config.yaml
n_layer: 14
d_model: 192
n_head: 3
n_kv_head: 3
head_dim: 64
d_mlp: 768
vocab_size: 2048
activation: "tanh_gelu"
norm: "rmsnorm"
norm_place: "pre"
norm_eps: 1e-06
positions: "learned"
qk_norm: false
attn_scale: 0.125
bias: "all"
tie_embeddings: true
parallel_block: false
init: "normal"
init_std_qkv: 0.0368
init_std_o: 0.00696
init_std_up: 0.0368
init_std_down: 0.00348
optimizer: "soap_variant"
lr: 0.00518
beta1: 0.95
beta2: 0.98
weight_decay: 0.16
lr_head: 0.00673
grad_clip: 1.0
warmup_steps: 200
schedule: "wsd"
decay_fraction: 0.796
decay_shape: "linear"
final_lr_fraction: 0.0
batch_tokens: [65536, 131072, 262144]
seq_len: 256
doc_mask: true
train_tokens: 438700000
steps: 2926
dataset: "wikipedia_en"
Each number is 128 + 24 x the weight over its row's rms, rounded and kept within 0 to 255. Layers, rows and columns count from 0. Numbers have three digits each. The size before them is the row's rms in percent of the matrix's.

# layer 2 MLP down (transposed), 768x192, rms 0.151, rows 558-607, columns 0-63
097:126132180147085134159124120127071104108111110098109122155137154103151119140154116132101135115142057125118148190147143121129110155073139151116118089132119125165187141151129127141146112128111149
119:139117089120157186155140191098095114123141104125164084098149120164142129154113130064151148155124104146166160110110140134131130125125142166129118155096161119107107137109140137115135145176121146
104:166097104144106151102114120120127110123116124173153093116143066160100118136139135098115134151138115157154098141134183126100147095138141105158130171145113097111127128103117147076141102118136140
109:107128129168110108126107121150143121097149099157152176108102120194161133098118102129170076160171087157148131154111081130140104154121120102095141130160123151131102140125137080068112149102128136
098:146142154137165145144098151120140153159147141136113132152095126074125112181142126104105103140112138096120131131131156127148120130159140163127154121101131154137061112114114101153128141087129134
108:177161113141106144158145155152091117132128146095097124091154105115105104127126067166116122136150140116167087095143095129148146155126158091117132176148148105108084134098108153148150150144118122
105:126154128127101106136139172107102092140105129123166141156142091137089132136160149112085132146139148130121151148096130133108087096135139142106122072139110134138114087154118121096136107140090130
106:126132118097087114175109091144129150130138088134146169129142114126144113126081154133130112122113143123121123153153119172130110144097174091124089103161148117138147123119120115102120083109151128
088:157142160100131174128146146136111146154139147123111119155161150139140140164110128108118141103091083089121141140151135121097143123126114148153099113093105165091126143103118133099181095104113138
099:077102121144154141124112127107116164123090118160161108134113154120122149129118151167105118150099135126126150150101106159133112090119126135123155134153129090091124108140170110132103144119112091
096:129126142140160148148085099160149128127116119145138114119144091111119141128118125132073155075113129107138127105133162136126079112157130146144155168119131153171111204101124153130162115160144126
120:141130175112167139100149147154127113076150127127148099141186163175105096075147155111122123124105128118109156126113125114102124100102124156123082103127123118098114122122169101135112131131131155
115:134108151108130121122068080113124121120151167120101143099106061135098129139130128138129111144148106123115126121130120128091132128123116160154171130092119117085099097092146127137141146117080144
084:099165107153128151114165132143150119146174114111108125114122110107119164103109149138113145103120082065134073117157171141095106113163115144105174129097128088160144095164173146134178123109130107
095:120126082134121159146081096139132131119110104135128120143147166128089143116149123162130087124124116117113100090110106111151167128110131115134133152080161085143121137127137123106144117124137089
104:141117104132134115126156112103084148158102095138144162118122061117097084141129130161093140164129125142106131137139126137104138145162122105136130139107118065140161150144138147141132092077126117
100:109048151164139112157093116091143153093089130098129141167131168117108127150126082075135131094105133124113114104105092124095110098161099102100154130084120124127091138088114142132094112097119140
103:146114138093153125124133172135127112135116140152151165088130088132150106095129161116139187114104139107087113101105147188134099097125076136162108098138138095076115081149118123069127160139117119
100:138079099091129123165154128191138128136116143161181115146131159125121179116088114107102105143104157096126101136127137135148127100079100119141184143123119143171085113121173098134153109125157161
097:088130138107115162096115147132158130128121141162119123196112067152122173134084109117125116053100129145130107120125106147146134121136149150148147098131162132152126116117138123102144137059118134
100:142146203118149110148164094138164149148147113080110145149176151124128144099106145147149156095138113157129131132113141080124129084155131110168128138120120115124122105130139118100167114154125149
109:127113078126133139126151117129106140121093122128146132125170108138113166069110146136134153151185123129131128114120104145131130106153108118144109093113105146195109145148122128087103126096148093
092:135121178126096112092114112110119110103109159136138120169138106108132169158124117093131138093140133144147111143140155109113120133144161152111121117067122134130163105116133146130115123121117137
096:098118106120154147136129112093123129118130131130158135144097135108157151144149153121131129110097142158127100181124165140114096110152159133080115101139119145122128121051104111128134129122160107
106:142151130107131118120120139135143147154167130080158112154115197100108112137126133162129124141135119146140125139130136142142127094126118089118111130109166194145121162120152102158103154144143131
103:122166139114163122099117123129112163092152125137123110117148137150139118127134183122121133100113133127136121171100106085128130135114138154124122108135095121108141158165129122104130125078085152
103:140091127120127096119137125105140075120107136132114148105132118141074112103121085139111099120170126096116151130118125102138132152123150113105090178138154102119103139122144151103150167165146136
093:126133148145199113119084142093154141136105145161102136124106131112132134162078105101126089138135150133178104129131127143150103114207101134108107127130111124123144109112118125115094127120132166
098:157155171118127120098113124083135144106111160151154101143091108133131156160137089125084110064156153117134074119128114115122170146144134135145105147088137147134134109122138192125117125137133147
076:093157123157126103087104154102147102122083131172084161158143115125126132147121136099113114123137118128106096162140116140127151107115121111145129048086142109087138149119118127095124048119114129
100:146137137122110085143130124164141118111105152143083176118138165126116116146145130124162133098156150108108103127141139159099133107123095085113149148102108171103115160126134146134158122122171081
095:172135100118162085130109085162163125120130126135110169130170138133136130072115150134116110165155113138152173142143131100118144128150149138117107115122110109108103127123114125162139101119078158
092:149105117153187124148115145152093140122115168158134129185115093107085116122088098116153105087150116181123131150139181113139100135147105139113098159133116140134117131126138110155174148138113108
096:150152121118157115108129146108151137138133176108128166143165115162130144152123109141154102113120131131173133121099129130162120135139118100134100110176115135147156102146171143111128173137084137
099:131155126119128141148161128105152152120140106081144119086122115135128127107134118125151121095149146146082096137146130090125114140115094126113138113132093142114134137112152137119103147106118084
103:146193135098130134134165121126102090120182123138116153184094123159161123105141088127110197111151116097144155139085103094117127121127127114105151079109160135129143149107154124117150122127108109
101:139131131115126103112143125119143139127123151099141132105065115131120159075138124126126129163147130118138130112124118160123112078147062108127140124114147082097135101131143117115098131142100101
113:146078118111115138177108105103124108104120165136126159132128095116143146132137113099128117135116114073106168127151108110142125174112131188111101107125133144138151114087122152163164141104097103
094:118146100141150117111162130160106124131125097138119110161096126124189123046134127117143108126135105182100158116156110115127109119118085149135105133118114151124085117104128129172112095165107148
102:100182140139146168133105123127123146159113114107134115106153126131089128158117116109094143140136084123087132112148152113163116135126120118067169113090117165108175131083119091090113114118116119
099:112106135144164131068149118098115083097097120085128117109150118128113102124128156104088152090115161110152128150113145112139173100131071133115124134169147125116146137102117156126150112142084086
105:124104149140132160103162157175121125114117124150149126086123107137174151099131157151127123130124108096112080132106179119106116080150141128145140142113141114096154160163060123120166102134113121
109:059106159124144131141095123109086139113116163130100130123143093086133104086134127143124154142192156138170123095066145144111107151117117121142128126114130085149131152141156129105144139155132098
093:135108122139131175134140101140127110112120151207177096141147132148118111135136113103133138101090169101127064058102140122151131137116145145128154129123117127134101132077127095111133113100125108
090:144127116112149168123146111143125131127138122113124100123125100111143138160121127068145102142139086117127109159153119118125070149097091146146132138108110121150182104102194140145135111154107136
103:125138114108125105112125132125118119151105139123171175136126138101117145179096094204146124145130150142136124113120124142136118113093115120156098129160108159169098128121128144175133151144139109
112:121105128131124132133094104108182158084126127107138138143157120089140139146101098128141105105101157143132119116150117150103086099073148132091138124138116128108136143182086089135101096129144122
097:132129085148182124097120142094091146079170149096141135139112138163159127125092109093127098127149173182119104129129156142078088132116100131111150163134137160122122122133161179097149082166152184
092:138103122149137173136135157096128118140129129143087142118136116133122143127139130126150103079110126067113124108120142170088152087092091117152142121108132167145117140169068135130164126153172133
101:130177137136130095095153122100123120139157156135131103117108102142136114177139160091087148125120135132118104089146104136124115120139133129103131129137117126153110101135107130136132125129098138
# layer 2 MLP up, 768x192, rms 0.171, rows 559-608, columns 0-63
100:113113091131151113146142106109150182162148114110153098124132142147098104140151145095125131151106130124109147134171142138122122113129137150177108132101149132132131101154115126150112121129114183
117:091107170141131137157168146141142137078117118137179104132142107121097130141163083118153158142104146122147165177107085120125132140135105091139126131104153156175131132177155116122140132123118096
104:142134120083130193133111136109112110156133116083147135117126137146123099141116098148102126107133127144107124119153154123148155144127160133118138121102175140096131124135116166121100138122107148
099:136089124130159140192090104135152173103156141136111098136100100073092130123100133182142138119094158132136147132145141143129109132162159117114134126111127149116104156110119117119150163085151176
074:128137159114100152144130123134108109131101101121126100139177126167128146153130141154104140085109130134141121103137132106128113145083168135121152125105122108121154108137133132139121138162138126
111:132116114136108107185141145099105108140103117169109162111127161157152140157135122153113137120148144101127105136148116149138161181187130138121137124154127134140166110157134137152172143124154137
105:135116156141139148079150118113147135176128129124086134122150125174092121135105112114122117133112120125117122132111156120121072105122134161127164124116143155125173112139128089120159072100066058
094:082125103098093125132149096158127157084113113130179101105119128134093085127113106139176072152180165192125162131097121116126124125123091146134141139121142106154104110163162122144132136161157082
100:142144114131125126137164089139145116092115106121145140147078124149149157110130100123135143123154115114142118119113106124133127156142151100121147111140126151127113169163134142102158113143113136
076:130090152110119159127127113126143095102123110137106117064131102101162144149123137101120134138129120158079146120133093094120160110154108156122079152135093121120104098135120166143123095124147118
105:153136116112104109143143109115151073128083142072131132084108107128155141089140112177108128126094131121136124142139114164152122127160108098131141116155130161133158125142134141151154134123126176
112:116097137135115124139118093115124116081122135129125132090161101156144149127115145163159111123158118110115118114079124113096129145137114109121148123126123166089105148074168213163126149186123135
097:134121104178088140187115109085151112129113131127145095134105165129133109131125126128154122128182111113154157109160156081115135135112139178118119140128144135090122130144089089115118163168127161
093:136144127165133170112094101089126092142081108122116124182139115134132162123124143162095128149105107116090087129167133115120123131113087119191127130128103106154153143116119114136143112139140130
088:184128125102117132081137131135134131125124155094110113136133119111145089150160143188127126124032140119089096110130130174130111127136124119124140136131156127129161147152156117106138142065151136
098:182128131135063107110172123067171115122138130136169122148136101076127126101122136136132123118068123095094153133089130131115167111135162113115151152132150140132132134120147114110124122116145117
117:115107156130125104129116114168163094159100066114143132157095085129132096115169115129111114136079129131147109159116140128107114147122140130188142136123127143136130157114150126114138149095126138
108:126123140112097099137072130115131154136133123114121109107122139123104113128153170124106118155126088156124096114133137151094153126121111148130134178142129101138176136133136189147118111117122082
110:118131136122112109131159105132120137106086116067153133119120141175158115124130137121113114163137110100090127149128161118106109147129136137123125066113113161107157176126128116157107147150084135
093:143156141155115146122109097163127122097159141098124104111117164119170111139101098170111119145135137115144155099147137173138087146094108114129126123144132102137134093095140143122140124141133135
101:160145104136140160168098142146138098145122127142115120157114137131119119149140162175118069152102104112079097129127180125119123130125125142121137137146122137169125116145125126091074144128103088
094:149122129123114114117123103142157102142106161136122119126153148119109109163112140107132115132146155132149171120149113134085126134110136113115148127148153143166087105074171164109121100135113154
100:135155125122119074133152144149123154152127150133074078130127113138121134085112125101108119112131157122131168110179180118163103128116113133105136158146106111131138141126137126140124146115154152
100:117124108148127135120133114161114181167134156085082114097131144124163119131118132113095117125110149096154153132152112104116097158146136110119111164119106129147129136124177139162103136144146141
107:129093127129076100118118141098135119119123139136146118113162079076178093128156078140150145102105120114082131156099119113158082100145122118152162145129125098144139132105126154079114126115114149
099:106097115109128117128119135157139138106138113164131099135117110147147103127093101085105127158090179114139125134153131129149133126137137107150134144116191097178105112148136163125124101104099112
099:147125110106161144091145126164110135167118126086164119117131166118140129134143079125102170156121121104116110133133158127110098118120118131090172137134186144146155145131100142110118156106125137
096:118118075151185092111117106132147099132130133107114147110128112159121102142132145157091132141175120109120155095142108100115116144138101144137138095150156097153121168115133105140120133153152150
093:132113110130102141112119163090122125107147139107138097110134199111135088132143106153194165135156135109119123095170140127137140168125137155125137181152126148152157115132124133158148183084124148
094:107142145199106128125149129133140160120075142163159134170164100086083126117105112155113126155121148097122109161140132124123146104115124105094131074144136096147145173106138118139126137121174140
093:112101181131107123086163120092156106144116129140147137094105147180143134135169114162147129114112149149119113112088131111144117068124142132117154150097108121092170098119128131103116095119146106
097:126135109124120133152114105093129095164109163133154164112155151151126135107141123095112138131138124107134117174154137122175148154116190131124088137122110091137152138127111111102144130118131147
094:136136117117094147139110141162137112104162125146173138124125140123115083109121115109138187106140171124111073102115100164131175132098148137126138092108119136172133117156134198139118130153123177
101:102140139111067135114124112101148113148160170170087154111105143136170114149132124109135148137099123129128127105116132134141095114192181120098134118133127160101116095112174100103186115113127156
094:108123111113145137149142138118183107092094162158122130081103096118127105101159124179142128107129133147164164127116142085103134094084156111156126124166112104121147121137107123155160146107110168
110:118104127121145118170123112124089073136133115102143173101147107132125148124115117143131148118127138119107115125183205119166131189122134095125110130121144170129152128139122092123153082111201138
102:140082187136114130167112157110162103127092145146145139101142099130106134132159139126136128153121127117135122133066131128082117125102168127170112127130173163135124154123102136130140132118111156
115:137128129101108108131108148130090104141126097122086094125109148127166141127146116122042147135117134139098113142128121123088129168092131113115193133114147136090141143182119146115118139091142101
094:112076133129147126087125077149151100123116124120096111157134131149091139150103117122120140141101125117154124119106063143114135091152148132119125112097151143137122094137098105169164121137139183
095:125156128105115114145121074172067123124151135148136130101089168156150081104117130147102125135170149101102107118139128132137149146101153102096133188133122104146129140138103164148119118090095147
099:130131134118156121151110133168138111124168126129104136074087182111132175107143090150137110124127140147117098131138148120118164160145162151131132130128122129181137111103122111151145051102147091
104:152145098158143136129128131086132134128074110092131139094129133113092133147108102124114134114122126113080156107120134155148144182122136147136104150116101130163112125149122106132114152156106165
090:146130179089142142098086094117120128105137132142111128118134127130100125133133196158124116116156134143146131115157111116124141117169116121116140155127093129115159161174138173109099149110103090
096:133117131174124121155147130134159101170149155105111131104097131073157151159116120148124151136134141180138122122153173110161142083117161097094112139180136121172099136135135140104154079115135084
102:164113159105132126151152122159163158147161143171137118106126163083115104116144123112148111102137126108126140186132116124151133117147118122135116123123147144125117127133137147130153085118101120
113:090087137124120159139120143150115124123118118114113129105152139126140158140158123126101094157113109158139142117115120109084151151082160128103174171117104148102110122158107125100102159112149088
098:120103144069105160145164113139136098125081097173116129083102116135117104159164092137127152135113146098130124128129135106179110105112126151157119103138129095102131089119105098159144149129111082
082:119125142158084120112126122136176138141111143183115117161058128115166084113142124114125092145144129121123099141122158163160128151142114165151160145103113157128155141113137150143103120155108086
108:099123097067100138108167085128103119100096129188132159158172132102150169129159108114100123141141123109117172135143120167142111127109149127129114120155126142138149143126110115138113149082136095
117:119176109119125116117123119162123133144121136112174133137128130082112143108145128120095165113134118128095138171114129122146142123123118163088111161121129119135097150076077167169133130121100118